config = dict(
    n_layer=10,
    d_model=256,
    n_head=6,
    n_kv_head=6,
    head_dim=64,
    d_mlp=704,
    vocab_size=2048,
    activation='swiglu',
    norm='rmsnorm',
    norm_place='pre',
    norm_eps=1e-05,
    positions='rope',
    rope_base=48800.0,
    rope_fraction=1.0,
    qk_norm=True,
    attn_scale=0.125,
    bias='none',
    tie_embeddings=False,
    parallel_block=False,
    extras=['capped logits'],
    init='trunc',
    init_std_qkv=0.0313,
    init_std_o=0.00572,
    init_std_up=0.0313,
    init_std_down=0.00422,
    optimizer='soap_variant',
    lr=0.00509,
    beta1=0.95,
    beta2=0.99,
    weight_decay=0.0,
    lr_head=0.0104,
    grad_clip=2.0,
    warmup_steps=129,
    schedule='cos',
    final_lr_fraction=0.1,
    batch_tokens=65536,
    seq_len=256,
    doc_mask=True,
    train_tokens=434500000,
    steps=6630,
    dataset='wikipedia_en',
)
Each number is 128 + 32 x the weight over its row's rms, rounded and kept within 0 to 255. Layers, rows and columns count from 0. Numbers have three digits each. The size before them is the row's rms in percent of the matrix's.

# layer 3 MLP down (transposed), 704x256, rms 0.222, rows 61-132, columns 192-255
097:092176090119142145063096143164132130136161148142100115089159106156158210123155138139122111161121118170169127141060144128135104099077155103087129128077071124081128149197092113124134113092128154
100:112067117180125135128116107162146136059099133098111129107140151101129128122059181077152156151129123151099098155076123100159146118224118130116089034173175176104139138080109123087176163113097153
101:169155124112117086114065140096124151105128151179146155075128141119115085209139110207126137081078088098176123156126168160098176091110106145145101186125124136167151112130187141093117110128167118
104:098129161172148090092092177138136147134182137160098087127153137104112113108128108161056116128118171128129120041130154071117105080114036142089148152156072147106108086064141083071095148094161117
100:146161063156160151186116125164087113164139117131166125115139147176132141066168183143125151163136133141113140130138109121143103137149129133135097166148100124108153135112145145072116130171141120
108:099100148081131186142210158074119157122171078107079130118182101154133137137122133142135107173093093120128165103164108214142161118097134135141167147078151077138140132124084150157095156183167144
097:118186126080109102221106126145154220131072083112103152137174154068137165151159127137126070157127145084153162137128117175127075109130111122143094083127170074161139151164106089139111139132069146
107:159194192129133072112127158157170081123116162122166099080094139175109176139125096149098143093122048147072158185153145145143104138115100180102125147160186058130140139135127131112069134143170158
101:123120166143170058160093164136116153149185113146126181148090139174116096102080139148137083108142216193109090132126153141102224138093183163088168172173062110131116119142125202099142107153137119
092:127126137136108130145113142103096065075077088163139026074104130073108055168132154137102044143159118141134201102049152146168083102179106096133141094152153142114148188166162113129125154172139117
095:114179127097097145086126135116092134050142161114113096055131104169152152152120132100151147136145149079134098124155140138114177138132149195075166166140118106155091109169093138073174096121188160
104:158131059089147159177073146105133100114146138087127137090111234120166169100138142115158095142142121122104204147120067167132086119058149142178146085196138128099158148106146128116083125163122130
095:078180107146159113089124122121136194113135143096131119122084123112128118082062147172114110131180118143104132123118119132132103124123145097147121203093103137129134156139103124160130147121159093
093:187061174137126113134140154127094131127167163147087112073162165091094101080120131044089146152156103166095077148153162141108150084090094144148114141102091139137164146114157092104130134085125160
099:158115151127098157196132122108140091109119116181117157145136096113209140192172136131147182157163156215163171171187155121087152107090138113106087111096156164151092115111155100124145186149096144
097:079129146180210135116066077162128135145140051065100108124092120203159160175091056125142123081183139106151090114134099141124136123099160083135165182171181120130109127108187174124141120177128136
103:116095119129154147124115116078078132163176168147136125112151119152087144119099152119152175178109105188132105129101151110083084105023145101061095147172129116145106178168165114120105177132126156
098:113145178090140073200144119115122055123150131065136095126107101100111110149137169151100124139186145105146143113144106087098176134151148102156122158139136115081116142115081099068132117125133099
094:116115125146168094118167061132109128076108091166170081132147151124146135121142113114158156156140046091139195137153121155166145129130148134129126130082155108116099114105090134115143108191169141
100:116109150150101153165140143122132089162146140144125093154118137169120163146151095121118134117136192161110130128076142106140171125166131166166149182136095103122165148145109131126128089160150092
077:118101107108106190136152118128132202101118155136177151057105099161129139122105146130129096115111063143170131136103157110140151123143117089113149101099122101109153201109068066165167110225136146
101:079115158087120143108110196085134093168172129108110146158105091146126109144105203140102143193112185118130151137198099156114166100201096104093148132098060146083171095146156073102129124184131119
100:112136149123181106110075132152157121127132169189170189055157144119065155154142152133136192117148163067150170154151114107110098124122159107123178075126113135158095112154108108169179131118124128
099:102170133104107157083164087067157161106083158209168124165152157102077120111124119104189121109153184133126149120145093106175123138168151097149138128137146132145099089141139109108179162127113153
095:132144163144140077041136138130131138076213122114134126161134136134140099096132127148101089063099144181189081154110090151147152106138111089130158107132139112084182084142134173127159113095120163
098:145135115104062128122154128119095133126112160173134140153153111132131096162072127174109130144088155100095100067163077113130097114190097118185126126105128171146136164136143196091167125112139164
102:164136163161162156096203156143105099100118150086117118135098169148144091147141098161104132084125118112222117080112174169169130121069095127101144133137154183181086070130120137161141154149134137
101:189151116180139115169164087134099110100162123105148124150052168102136134122123126121069104157093102102114095119134150105118099127150090108111204139140092154138134133166099149141164087114093136
099:139096082146143114158130055080094106101132152126133091120127125116157075105164200085130132143127102136083163105083112134164197102147100131138144153142116128039170115054153134082161070183131129
097:123088124128176095116137103136139163124159148092123045126130180168112186047117127218102111165113064106156098088151162140123113090101133165155131088044167151094160100156158138130136073120180143
098:120148120141111136130105122118134100120128132111147130149142078132188141132111115181095108133148137115126155121113123113092164139125151134128128144121155121137105089092130175126159050157108134
100:098124155143098136124069065099133143114160135097119159129166131126104148097073102080139122125089103079100105137141184118137120109127103141150131084196098044119085140106087179038123117130120106
106:087097122152174078098117129166156125122113125156212166165118202148093060165113111153106090094168119147137121140143179147101137099132166125091118108181133152136149090120125167081183124108084152
100:087112173119119161128099084163119096148131141118108156124159144086114115043158091137117092124139143065123143077152108160180142041121174115196136115116165130116093071124120156132146152128121120
103:087150173080137093134132128075139157090137188150194139120099093114068088104089161148120156159140091076135129133085137197127178125138146173147140099112170119142109127134103129139134160214155140
103:105095053128158120106116157054078137062082071153091110155115130125086087113109134147185135117099119068095082136138133082161146148170094063128123108183083127109206083102170108158129132148114076
099:081119105114117142107135127125087158142145092143085127131145078137201137108130104117176185174128092106158099132146110144087091096062149149165101176132112141143142138177065069149121147177120101
104:127134166099198081082134102090155134152219101154132098156144100148064124147115140130196131134096140077080143154193148114116147145179173125059079122109127148132103142130175124059142181147191069
095:160125120086083046145136130161119137143158042080172099064131097113179138089118134090183131094173087162108118141147119136103126102102149146113150118178145061173191140146188133075102179164069117
095:132143126142106080166120186123174161058109126132093107146154153156058092140127172187168172112100098072145159118080148120174099185172082158158175137135154100100173105145091055101159097094163089
102:148093102092135163152144124088107115209128120146139132153138061162129094119107120148109119123103177116099153097109182092164166091161145143139115117128131126132141081147152125148142089132140090
105:109138097182118176104141172130152130169145101167121095074178128169125133127136130110097155119112103191050123180135087168044163135110112176102119095160156130127143120095095156074171162093101119
097:097123099131175122127137113146144139107112125124129090096103144171167149154158102144124071133138116140118219107136172130201178128188187134077084059117131176127147073103128109103132100139177119
101:067136126147139192156154151130139163127122155166152111162101179082146148193140150134149181133133162134145129149105065135113129100126143128133068169116135141161110133152087090145147197047167189
106:124153155140127127124117153104149051152130136110148179125120171109136100118117221121184114209128116108113156163126078135165144134149150134127179112173134122105153191122136138136057153075210077
093:121110115142126156201149109087137084109159099162088204137147055077179136127148073137116161121130138084091112128142176120067149126078143095089095138065169101156112124167117132128062143127173151
105:146067093098158172098136139166205093108149068133082110128131132184152129116142094175100193153100196124146119141132163085128130145094098102091153142169185110086157113161163133165143106138140121
098:088137136134144142128180145031173188099190170105088095097140088105148108181111085093108161095072130041169138207134166120157153131119148115148124096102160104098104152135132094185102200086125172
106:147143167111100085155135136152129132148153062140185133154112132096093160133150116116109105090062097198112154178152065105123134090150089122183120100098182125088118144129091150134095134048137114
100:045140113128095174111147201174146122151110148060211184088099112141122087133142076142139134107095118154111172083108135181083149098133155138059084092192147152141083058085157148113108103176112080
103:144149138086160112104093140142118079151104149179162155082100099139144122169157137144205096077146104186190129111129127141189111102174131114126103090185093087119094185159188111091144181121140172
097:155106146153142047145093167112200027197101096122176147137134100102110124159046105097122158108150153098114162197136080138157123079154164103154056137116114097107131113109077131151115101069133147
100:129094199127161121139133115076094150136094160112069129142122135099129119125107079152119105146171117061136100121111114089139139145112103127165125100209192132137148151088081023092081171130087122
099:128159091125147132116108073135143195120130140141111130095137163141158156144113118090179134181141167177096120084072147144086135140172154136192108115086059098152133099077117125134163128129181125
108:045120130098122116169091102137104105116099086112125153168080152151124137103124116074152163134166085084122062137148123124055079078091167141074114100167094077142182211182153170145178143123181164
098:086136132178125153168117140146090080136092126082117153134158160116134097120141177093127082176087095170146211188108180111145089086101112167086136119108115129056097128031141114156173105126140172
104:139123119156092164104121139157129140116086097157115167156101143095131148105127081120172092117109155114106191098121142091150166131145139131116148122140121148132134108091176164166122036201176191
101:143119117158120154107107085142120102137125059112146166054147149168143142099113116130105146154081154185137151096125132136168173156099161070107121159130113076107117123147100087094124095167146161
102:124134142056129109135127109122156153085138127117099157152144148059186124159079135168121153185114187182178158171157138115160135141153133086164090117097135088116121114050202122119067078081161090
089:098119090099100094150125083056127183179146160098157089122117142143076131132152155139114149138130097055182087119064144176072170159172098112128142147144158121115128077085115168185091153076142102
101:081072141116114151122109089172105113141156123119189164091126160177137089147130142110097089201090080165138091175153094115176103150071104145130104091120142140164128181147151119163178177034167128
099:106135168058133139148200107144097145119073046140178170095142143119141090113156170081132081131144104131157106081154108140093119102159104100169125141139149090121105157071125124105157154151134144
102:123151128141109138079125093159161135093149165135103128164162129136137160141119150165127094150167094047108177184120133093092134153100126127135135072116090112098094104106166076100123165071150169
096:121113136145193175142117163092126164138149153050122122167153152074048098115137160101091132185132164160126140154099138174119144143141153131082076117140088103157078114143092181124162133115100105
098:173109125130126133129147123097166140118088101093167147148187162090141113140130083093099057122136177097184123055125151173162148138141105175101116146148156140140106133155114111091040143160149121
098:176074088059190158118160149167113075115066128113182102143135179156107092116167179126105084111131126072095116173163068116175137100136154121135129084122140139153105093169202100118209174111072104
099:116135124109128179108145153104139146160110131176101131139152088128116092122189193145128111113127097127084129111109121150107139156149131130122081124109137176086118178058136186109146154077186069
098:118120151084145105085058183133112164118151181196144167128155093088129096195057119158160120109133129155154092130094121153094157111123136152083101100178111179154084164187106053133107199098112106
103:107177145151151118154160145087125102175132127113108112110097120181098109116105164151105130129166108154074162106127139105119120149132081135154134154110143201214153155131090128095094129111147135
101:132091109115107107141091113131101074155172089133104123144138136213149056138145108161136099185117128171092114122132113125162137134096144157150132107086114091132064140144123177098207177114066103
100:065112155149142096095157122113113173162141133154127165063112108201162123067121000095131100115049097146117125139106150117144076106148108111132141116138112154156141153142164087084132107133149125
098:120138181152163164170112113142111177151164200159106083091173155111084194123088126130168130084143126170076117114084136136104151154152138184129073196105154091149161137143150116088194079153139167
# layer 3 MLP gate, 704x256, rms 0.233, rows 62-132, columns 192-255
102:087120093123082141062155127111133145155186125194100119104117161140161167176089111143106148140134093121120150103138166088153153165077199146074117147124103109148122034071119132131101086117141126
099:094149120116132126107112227172154114132129114134113147082110173175150122118139149181135146141100120126154166153114121135162122121149133133156155137113130203133119084085167116104111120123128126
098:120155168142097149167151109045155128098158073103177101165143105147158109120116135112119143134138162163141115160096150090158177127142198126212184129120168183120095106169117074058146081184157124
094:140135110142073145130117122143178217119069106137090139128170110146126121061135143080210124150110168094100140141112120108153114088121119176121140122127121101121128146111121113109095063143149118
105:155152075195141144139116117152117127169125103106151052183122085138143157166117091155138087123122113168180119126077122136087115097085055111127045124124236129218135131091177162157136136146155131
099:122134152093137186149153100110070111118120077117170104196108077116122126114136181140119138097140129154136107141141124084033132126152155142146085201073157155134160158076132146171153089134159126
099:098102108113098185110147122150148137072084146157105092098129114149095093088121142100117118150105148119076073085121134148128086160157181151152143202166163149107129125116092084133183131136122082
100:164176134148114152178131090125124133132158141123093134049094097093161115129172128078141096131157156178121120122131146117120110087127159131090166117135131098144149169065117076134118110089103158
104:155200150115085100124117099155167143095091130130081095222157182101169128130143081108150084146152128161127136068171168145166076100116166116166126114199101160129170119123167181101104073160110072
099:125167207150096118097102123027125184076098117165125090126170064136134103102104071162124123104117129086098122086117102125101162087132155130190170109152084120135131064149157119139145091139183138
103:210100139118085132204116106109136158167144117138104130083172184111145142147134150191156066127099053094139170105102115087115131134098147096153163078191136108096195094141098110082197153153145083
091:171174127110096122094123101108174160094128108130155122139135091143143087151158069117114095070086173151109161144089122166094103137164112162099110166109092064122094141110108104115070128150157103
100:135175082136129112129149185168138126127178130146136132105117106166106094163097171117171123180075109114083143130068175122188119148120152173126118151167171105101095100129078126151138125159078178
095:138111129137113149128111132103109181136138172118097134144099131107150151165071115129124101113154084139138138057081133197182131121120094062188090162122059163145082137065101129195157114122104063
099:160146121109129133138099082177101201197116085097128142126088101098107127098135145084165117075144163112147115093136142118165136100121110136143166127109136120137057115115128104146132137101061180
110:114158164200127077198158145153154128174071146128048102133103074177076125138095141159154153109089113030137185135144136104142122122138133120164090090141120109142151111139104075151104090095080209
098:156096151101152218120067174117060135108113115136073135158164125059088099121158120109083125105065097136135116130112155133124162097132168153133054195141139165141150124115154140110121137127088113
096:122137185138178174178055159154148168182115168074126092162160128149174103123063131095115161104084105075107118091086177126085145125093153119159117176105077143111112093124174130088060170167174128
109:178151099169131150159121105189130134093112129135145096104116126087151193110089115167102157158164113098139134082080108113141111129126115105146089135108110070186109124159049140150047144105127069
115:119117087153136106110129104110158169145155129095046102147074102150142157146113109139159092180157155117141177096099084077159142145141092171121138161160114157173152103136148118133098121091100099
104:080168152096098144146121087100177110150148096124114122131092118184108106122122111166095137132170139107165158100133139066112103175138091129138170157120162152058041189144163098075149131108180093
110:088187064124130129104145124082086118137079113174149086100146170173114096124107151160176084102113095115116168141118126090143089107111086175123142116166166121032057138108119140119132148082178151
093:145148131134189095177127141113124132095188096139136115101116067185148184106119180099126148121187103120080127141142114120131124064132127098137128083108102086119130080107151138133154105178147151
093:140069147113085138121131111154033153072130099142140157100187191128156198148136063130142106142117095132139201141044113104111100102153163138168125122135096134130129120099133135150105177112204108
099:189165086070125136146111119153190151148032175146140098123079154114191126141134105160084119117155122108129095060216146109090150142139145132126137151130162142139101132134123127157132112098097045
097:100091183107133131161111100149133131162095151125114114172163147131110099154066156062068121066128191098163111175131151168088117168194133129169088084096147147173132108141189136175127130147094104
094:162116116156107092131144134111151156081190168183159099118161098187146097145104079183128111140137125089114092120092164136196136118103168135111107161138173139150082111110091192172156183129147119
103:153086137129129094082135139102114132083156137126187136138118145114115103132168139145127109140108141134076196135142072139140151117131164116135145122089124159155171127076188112064131113177063148
090:108060108091157144127083121125133151161216140094144067127094129164183145166105179169141166170096147094139164104099143171067111109139143149075170102155108191162116076177154115132126154105097149
102:106148113125121090133134154105130143138142115085109118085150164130097160159102088191145109187151154124188138104183146172173127101186106166168097105110138117188130116169145102106132132154116076
094:132155138106112126148136110152116149101158144128117098095177091142167066159143187151151092101187106177139106131156182066209173131120127025139187146025143160157099188184110144095147103091137082
106:151146166109069108114137071117096106159146106121126125033111188147151157084095106153137134138184118164076139174123129111148133081114117069193157101188147102087146087145133083073098116121105101
101:116105114117131138078116183153081094129099095123160156130082182152104074182103074157108128138093095081093138162135157076108175142145111136134136175083110106149056152118134138188154124106131145
102:138111151086121106143150134124129172164074129166130110114167165090155101112109107082191082095086140137140095098183132129113119112212187145114079148166144057153079078117157135123146077127114122
096:138195178135132142145174129017089112157144166087138086175157142129163102144141121152115050147121110140142146109137150076061139103111128169123042104121210054109126124073126052140116085163124173
101:106147163146120139156097089076181167128146131133179120123154181154159196184101139155095204078112071167085099093145153109083153134167115099163144130153161128183148127074138107144111109177140145
103:138139112136147122145164127140131134123176127071129110160149131116128140055192125076145070105140132079096164092140200104166184172188109145102098116156117150179117179083194117170123141166109094
100:163122085148140111157166111066144156147157137142103117101168144154134082099152137048073135130201121125114108154083084122123126149150139125132195151125093139189111119099126082120136132149078123
101:147133115150182128088123157110140080154106088103165131103131149192145186054112121164172098194079168099104154087102143098121146109139125144121129174134104116152096145112107157146126104098103124
099:151149083137025088143107157101195142136133170078083142136154130148127116166127147092127110118165128106169121140109103121202140107109113060149121152150177196143160078165088166167148118132139170
098:091131093115141122149154089090096171127162113102138118166147119135091083116173110138144120089145107095089151123160101110125151147152052133107131165172147091143140189116116109150126149149126117
099:125153118158096148137168140094071153112140110111149212118155152126089101124115171159160192105142175122160171128093097126150104179170153140143145159159096103102053169101149083150132164139146141
096:159094166100095090147169142135184101124132221103103150115127095101112166093066187145075099136116140067176164123082149124126135138114135070151173090098110106064110137206209134071094058061126100
103:096125103133154164105092147086152142146111136199163117068137129083124177172147065139158093092155163141199144182106125113127093170163153155104206134070127158077103144139146096109089069193073135
096:079115105147158148101176130072166067182181098108172085030131135143127128087118117091132070103069122126126115163123133117098154103181044136127167153119093138098100128140154132088177111118135127
100:111159122167109118146105145086074166137113080098171138161198140108103127135192129147123139128138141080081179086152159135202158144090103081134082139140144076098124161079111069158161121074157107
092:136069139116120148069110109124131168098206171095117135164120185102099066186111072063126130140149104155149099154192163084134116145167117104128102154139156112127101118115082086111151109082136158
108:097109090139177092100168112093197108098159152126170131127138142154152153079148170167194076152135144129119165102095106161199130120157130098092065147106117103118107070121137112125161152142120121
098:090167149061104118202107106139182096174089081152106167101132170073111142133115165154172136086142114175123121169097095104140123092132128158141095150084117089120145083099168134123139080087072143
107:107140125120104097142139206089122176098113063105192119070120121105163118155131086126137096155152112126161168139159138186143154139139154111097112086135125139178175120123091043137083134103081132
094:110131113111094159101133125130133121047167129126167100095157132151150122145143129123119127089129136133095112039133129105064166169183160138075155141189111175101145146081151159121145111082162139
095:173137132073102127076080133153184064071116169123115120139123149112091171157173122123125141135097126116215107126100147154094127102111164148164142177059102151076113137183123131112065118127091090
105:131122125081171181122166163112131076151133108146116101086100141107181075063154072129112119098127110068160204137172146148096128136093126137080120134057147115105142158172142112115078111148057080
108:122171137100125132100068129162101136122125113177119196101113116159168102097140148128167122117067155176142159147082112134153163111153180117096119081150083156134099130111148096121130073141130144
097:111161119165079177141140081172156106155094155112156191089129118171136122179080150074159119109096134071164152122152093178132112110172139124112107111126128076098101090138171160193118137186139148
118:157080141134119137123132053140157143146142087077078140137157154111110071136089193125204084094137126181171165085176145102138087143136138110109144087109097147147134151117143083170085170110097184
094:112142057123124133128133116197119148096099096171101124121158157148086119147107131174138106165154187110178130126120073196195136152168138114133091126103091133182094148058120133193169086090134157
097:139130060184034098131110125186102054186134192061111102128123064111120114122143196165143060087123116138117175141136136136148153097089109118099123156140133107131162119082179095086135114124106162
092:146127091129151130092070117131134164128126174145127080110153166130171068068130148191108161093144045154166185105150116122144154119167148135124116136154110130118055102119168125144118164178162027
096:092160139126108097153157090106112143144110114120064157119169137136106082181112118114114125180076097158082222108087118115186142072182113145120137083146119123106092124146094118089130152146136174
099:150161076101160136120120097119136171115129098134149163076118136087124061145169152044144094144088088149095117136076152106191145185137140127139067141133121137137120109159089082084178095119103153
109:129153105106137112134148091075146139165141188168161069105138101159107145102204173077092141069158143120131154085133132166168156081094086143129153116123099109165107154081157109124087135168100120
099:076141125140144129086043103111077126118117128147184156116135121108129132085113148149057168128122154108126120113162229130078093111118122130120179116122169173182142175126114123152127169066085068
097:092159111130033133102117160064131120106162102151163158125116123099086091096140134122124107140206116139183139111122167079096130074108029134095114150141101155141138127087142150099088159163132126
098:128070131132108095097104170097068111097125150119196123096104125175128041149142126088180060161044124156141157141171137151132201157133112181140187097131118087091085144151140100179125117142135169
110:090116164204119125116104120115117194139133092149092089090104108060122189149096160144136071089137173158151115092220113182082079107101133149144123094099153139133090069161135145156115096139106140
124:163151115128138080096096123100149096144115123135181126120150183101171147143136112124093151113050160116086125077134049132058092117147141148124134102159151125119142132120178068145051179117081159
106:112136126135124080115192167123133127135129150123098146103149130099131106114127135130167107127111090139072060176159172088116082125134162146105125126092078158100191045152165081123144132122167154
107:075150123189095131147110067175122092085096189089150120159160146100078172136109148125126061177139115048137166126178126102074081132106103092109121134148155172160155124075099060125114152185206140
100:172112155142119158083113043163163153183108166120121130138170135159113082117116152137148101155126081132114130124159162125166171095185128113122124124081144140131166144123096112122161136073125156
097:153136067147100134149092100117156091125115111170147212189081160099101093091224091095147146122173068126181122139118074118118091153147185168108102107172104168203138112069100119124056142171118053
# layer 3 MLP up, 704x256, rms 0.24, rows 62-132, columns 192-255
100:121069156148129085148187149122081036129133110057083137157173074088148127153127126131098076069118093128178193165149109108117112139140168102085166177149135150163111128134109148171173130136164146
104:116143161137069157121075128119126089126119144163156170085184134109122138156144145168115142080150144142116122182098152118098146089131114083124124146111155136149131123128121137132170137143111103
096:101123087162142188185111165151141195072060164108101117127142139120129125076104175150131124106102130064164140071126129073116039070131105142138069133129147106080154174109101102185099132127169116
097:120167145068170143141186079162113128182130162104099166086141130129175113126149146134124117122094136156190125178089164124127162125147128139096139160154112131138110129094118148179176129115086170
105:144084137160139127118090148124087115121159198111146144089048136076174086121115176115129117115050111155147068110148136157164082173072159120083096154098183145181163146137147148118084170154177146
103:146116097130138102176171095102141069160148139172086075142095090128135146178107134097133108114125111109144118127150159156141087099202119137194090110207107145162110138089164148186127093145181126
102:135166144159061164146154133108123149119114162139136121118131118121130137054099112100108140098106071144074144158094085174057130148174112129082117126117106072098123148107080113067134128084123118
107:128092086172176126136123108130139135169131147141134076196106083152139120105107166140116166156102207148117226101142096113109157113123159124050119144146130089127156079127052142094144085112093103
102:147167202098116156107075111109074114084178160107151116138133123068134171112125171109100092111203130159091126148098118128123047161160130118130170101179127114139161126200079153137114178132084093
099:130126108153138110147120141175086042135082175130159169187099104124146147131145094153128164149113177160130152134069120138132089171136103105137105114122137148132136179150097136136056123091188142
103:139162097126148113132164133084123198150187155124100051131143149122154160066078113119151117107176110127128147132120082193122152083143163124124159122084152054140104160166108141067159169147132094
096:158108104123120132151109119099046153111138148162103060103126090085122127099169130055055107097172075142148080158129129124124116174152089168199163177130139123130147143127069135132112086117170096
103:108130091145176136084214187153142118150169111121120155141134119130072127123104145100119123172126112219218118169051122130154133114104134091132093126116151080119105129148109122092090141106085148
099:157126138181126121131115111144141086140106073149177165152167141168096151118107112120092164145098119119140128130110127095145157083172126138108087143150117135157169052103076081097156129154174149
092:105125151087141167133176121098077152111125123081126031128113116094102158127174171127100103105163140117153174206123143148134142116118159088094101198138174128096164120133126152091021099145107145
111:156076084110136172165128106158118124148155121152141099113073191141111140132130174150093100160073137066116184148160127144168104135099114145128198133092138101129103136105085169188116165162162092
099:022151138116178122105158125088115121096136112164077099147067144141124132136105132093153150140172076162131146079181129160074122176089136168070090112158157113108095215172132086113169170087155116
096:143118114126157176100180105150073076116166120142067091147134164094097125113176109134134124158108111115150136132120141133146080108129106180147109096126150118110190187117077113138168107151125132
108:107106117151136164108161192109161169147162099144114113095162116083165103088142127172066145119109134147144149098123111068126110146155133135135102150166157104092122149115146116087174071175072084
125:147130152108097190183124163135095122093119066114125154035137148125114129120110165158079131100101067121111157148125119181145109146094137099148152111128113090093120164143094150137147122149145160
099:147104121084149174106119167121147093083070120138075135135130117124198146094124122097158145087125177156158111136000131162153126093146170138079068197187126125193116086112126185139126131154137189
099:147092137161128127164077156168138169173195124132162108141090168146124148142151099163083102179134132171182131163100110190114136140213138091132104091142145137152157114119118170112163122088095070
095:116156178110100112151214096166129155100146093139175122072126147127102134135151195155196136216164113107090128219089133139121136149048149148157104120171125182126111128096178051173125140127089075
099:120133099158114125124132120164092118115160158104105144163110196123125113145084132097199102105113098118104144048138055104153129111168166110109134101132119117092126233096122113134072123130106069
096:128111118110140189104110145097121088122168082102151132118089132137130096164171132112119122109112141155146130051149134167145145136151139110148156137081103103129220167104120141126125175084111116
100:132155147131156145192113167169151098149142159123106124125175133120150161122141169130114106129139147106151093147122103173135141190113111160168171076143153089183113121147152099145122166134076117
098:121109118142145162142125115116140154121112134125098106109206145171098126114084160126129079213078151103169114109139081121099170130149109146126120162130189096078068180122089157177140096048124174
107:115174107140150094144126092134160137121143112076121138110145074098129100172139136116147130063136093157108167076096082140141168098162176204139132089079131219107122103147164183090051108079152145
088:077111143164140073118126156100164135109061094131085120167144097162127095147171096142102166096104121111108138091138148148164132142120156148146098137130132080133106133155051093133126090086164117
102:081176131067150150176136140162131129155139083160134072122086084097133094137129124136139151134123076096129116153102129173170135117076108140142149131111189087093090111179056157133133160209134100
093:139106123156098132202106103123128109130074104144124130107184164181088112157115077112130183127105098134134084149097083176105077074150133139131097183104127082183153167054090108115172147149142114
102:104131149185142159110059106137181128170142133105105117048180114115157155113105157107161084119159089097188099073145154077124098111097171114064134118132042154148148108097097175131146145142146086
100:057154140108124153154149077105133168169079176131145120100174139147166187102121100104116142163132120128141125149111152170132166096143112128191117084119092090136079129089152187179121132168108089
101:202126147147083166083082124189115155082167113220184143135125109198089207153147128093145129143128178118101128166191118084154151128104169105145132162145148127077184139153088091109162093088039050
099:087115139085100136180106146094120120072166089152142158134125068156066091129150101183161149085129160099102053103158133098115120130135095061122161140150120131108111101125110053162104135148107140
097:077047124123189140126128120098192129134182175196136191130090130109110060147133120122140092151119130170076117174160155117146151143125165117184180147112104169071111112104091090136111117123111114
107:110099090069097072135169073128165143199179127132093084146107126141056139129114109147114168091151039079112121127184112120170141138159190128079093142154157109127112102124126047176108142119116077
104:113121140145140131100092091155112161076153066077104086120085126110110121121143076115110106106128070172120166115151121143145151094099099072172135176136125156103075084161146114108128152095078115
105:143094194110134125185142131067134170129068132100151139163106165079137144129129157059107145146108116149169096164206120139190124143128118119104141129123172169154100179149153122152153129146089175
096:152089101100120110137114115137123139176124169113141173124109138101138119167133095134034114143093202131174122097107108131157123129112111144083123083111177075159122119073151094155125109123131124
102:091147120255090128086076176127127088148147109143092135131059107155123119157122115150112056132127155154145101114134189136156091112123126126168114153118106185125121174125105119100177145143048196
100:113061163123136131175144129173091138088113136194170119094133140096103088161165149112149091169185127117111169146132097138108201137158182143190202105114122113119106112119136173119120112125116131
097:126090109167132153119165079141171089135140141120107087126139101140156179095122073151156173123129086179132090050151078079165128125131122105147105110123119152178158104141076108112146128120126179
107:121086112124179090128158078174175139141094136149081134079065148086113147102139117135136145161106149058085159139100120116158101069092154160118123129125185111140141071141129153131112125165135166
100:140141170084135180141127076118144122145122108143159169158173092132091099117107118130034156155092163080114154098150156172130124117162116173090089187164116192151124068122151128125182147160162122
098:190121134120120147145093093151144187156110156141125123131160131059136119172102129129081189140091083202075126084151122184138079160108105093132101125059111124149087134154108101097136161158120143
096:114177181198142125095179063064177092164090103115126171099146095126151164178134152154113142127185107109124158103188126169109148096131176158118199105111115155167121150134125061132153140140118088
100:119191092218081141104109167095122112120119160124125079086160085158165067160101102184116130098097084141079136059171116072149111144141149108114091135229153117166177151130164101119159052137148117
100:184121135102161163162144155145134116097125080114217104105108079184124130092137106045091138103102134161074170085135107091172102106155114106137152126154077117127088149124087112122106088152174119
101:171132098146123150080150146093143127112110172189089113095124131148169112139091104093207136165174146119181122116130164077139148212153142145076158131117068069193109180071057076110104178144138153
096:123111105104131152112118173098155144174144177149126096117104105131140092163072106127125118143102069099093151140156107160143117146149124129114091127168200097126155139131108081181111134109101132
098:109119162097120099129136052123128093127131183097110128124098089141150143110066067098118108214142096127088092107139181101134057183134083199095196106125098087096169154078192113104111093157110131
098:105108107166168072123167145175110133095141181123106144172123171155122162135113106119089117163080076150172093111083095086133149079128162111119151115151170164171128139115097145139153177122184122
109:117074171144130098147138150104175124109193130136122127128123120134136141192149156118099143112166106129101143095147171115104041207150087155151124132185156120129235140084191123135086156131129125
096:132166088108144131043119119144101153208164196107088156131131173128131167145137133098141182125154097116158130123145106145101153148131089129091076079124147127064134068108155177114077113159109145
113:129133103073144099153187087053150102180153125129112123166122129100111078125151167144158151071175154104140107102127084139127103093136170110154170159097164102100119131117124138129087169138108115
097:081066104126125091073073184068172199130111115135085118102074121128155146145134115091172152152111119140143131150128154187152114132113092118122102084128110163157146097151148127144077114129129181
097:105158151128128109213145083104163183079110065122110182069174105125059129159157111141141118157088114090145106128133176160143148095124148142123126106136159107165132171140119182153137113120140081
081:098131177148166106132166106093122079137127099106116081141147121123062148134155142080175080169066198093151123123127165179168091092098082101138140123113145134183132126147116099114096114119079161
095:117096104122162165071147113112091100153147070110158066137140123095143148137111139125156138100108052151175120107088127132112102114077139122126088224189128119146109079109129093156159070103114100
100:106094155094190090176106121149098116060161133141131166109144104062129064149194098160087109115138092105101129130135174117149123124114138130120119168227122130169126090201145164155101120131148146
099:156124146129115141150118125112141140135074118127110105156177105148142140115129131136081141104088140128175090186155092136173152143128081122210199149098155178055136116141223108140118121124161115
099:088109158149187151169125116127102112140107132173096140123175087118143180112080152191109131114114173125136106147105147155070101131195160124144108113119149133115069144123108117082140123132094103
095:142117125150126107131121101184133157111143098106132185163089126048111094153116183125094111131124160101093173050135114064106097131098104133124158127139125124138159141149108184105070130088080108
092:096101125130084155115140157093116171076084199096204136122108181113119113137101079138109099100135144143131179128098033080075109132066135147126123095158172166095081203139125120142184118107161090
106:138135151135091101124093133131092126151099116134111151147110145083135131181119108087131172166113116172073123117125102109130155102144048123153163147152124102080098139164138133112172133091084131
108:099095112116173119131114154110109144120190148147183154083131151114143092103122100147068124108080198121154132081118121104156145162094124186087096155165126158119121078148071095129072138164116155
107:085130071134119162146129154110193086091139105098172084112225112130138087167128118159179119112116072096101135150135195111135182153137133161131182120145140140126183130160176098103097147130175104
114:164118191097152165071107129086134125135167120169157167142168072156194052146175140176180117120124125164155098178105094155147197074134115122120132120140111052134100088153088113157119119156113060
094:166144133127214191126145074144072224162130124177103124082125159117062118132081119119116149059134182117106137173164119144120148156089129206141159138182121187115113124073141108135161098104129102
094:117149130114162120161161093096142120119200107121149127063154182145152160142118109067175093118132078106082164116089110132114080122133076140145089172153136173131101190130193128133156130084081118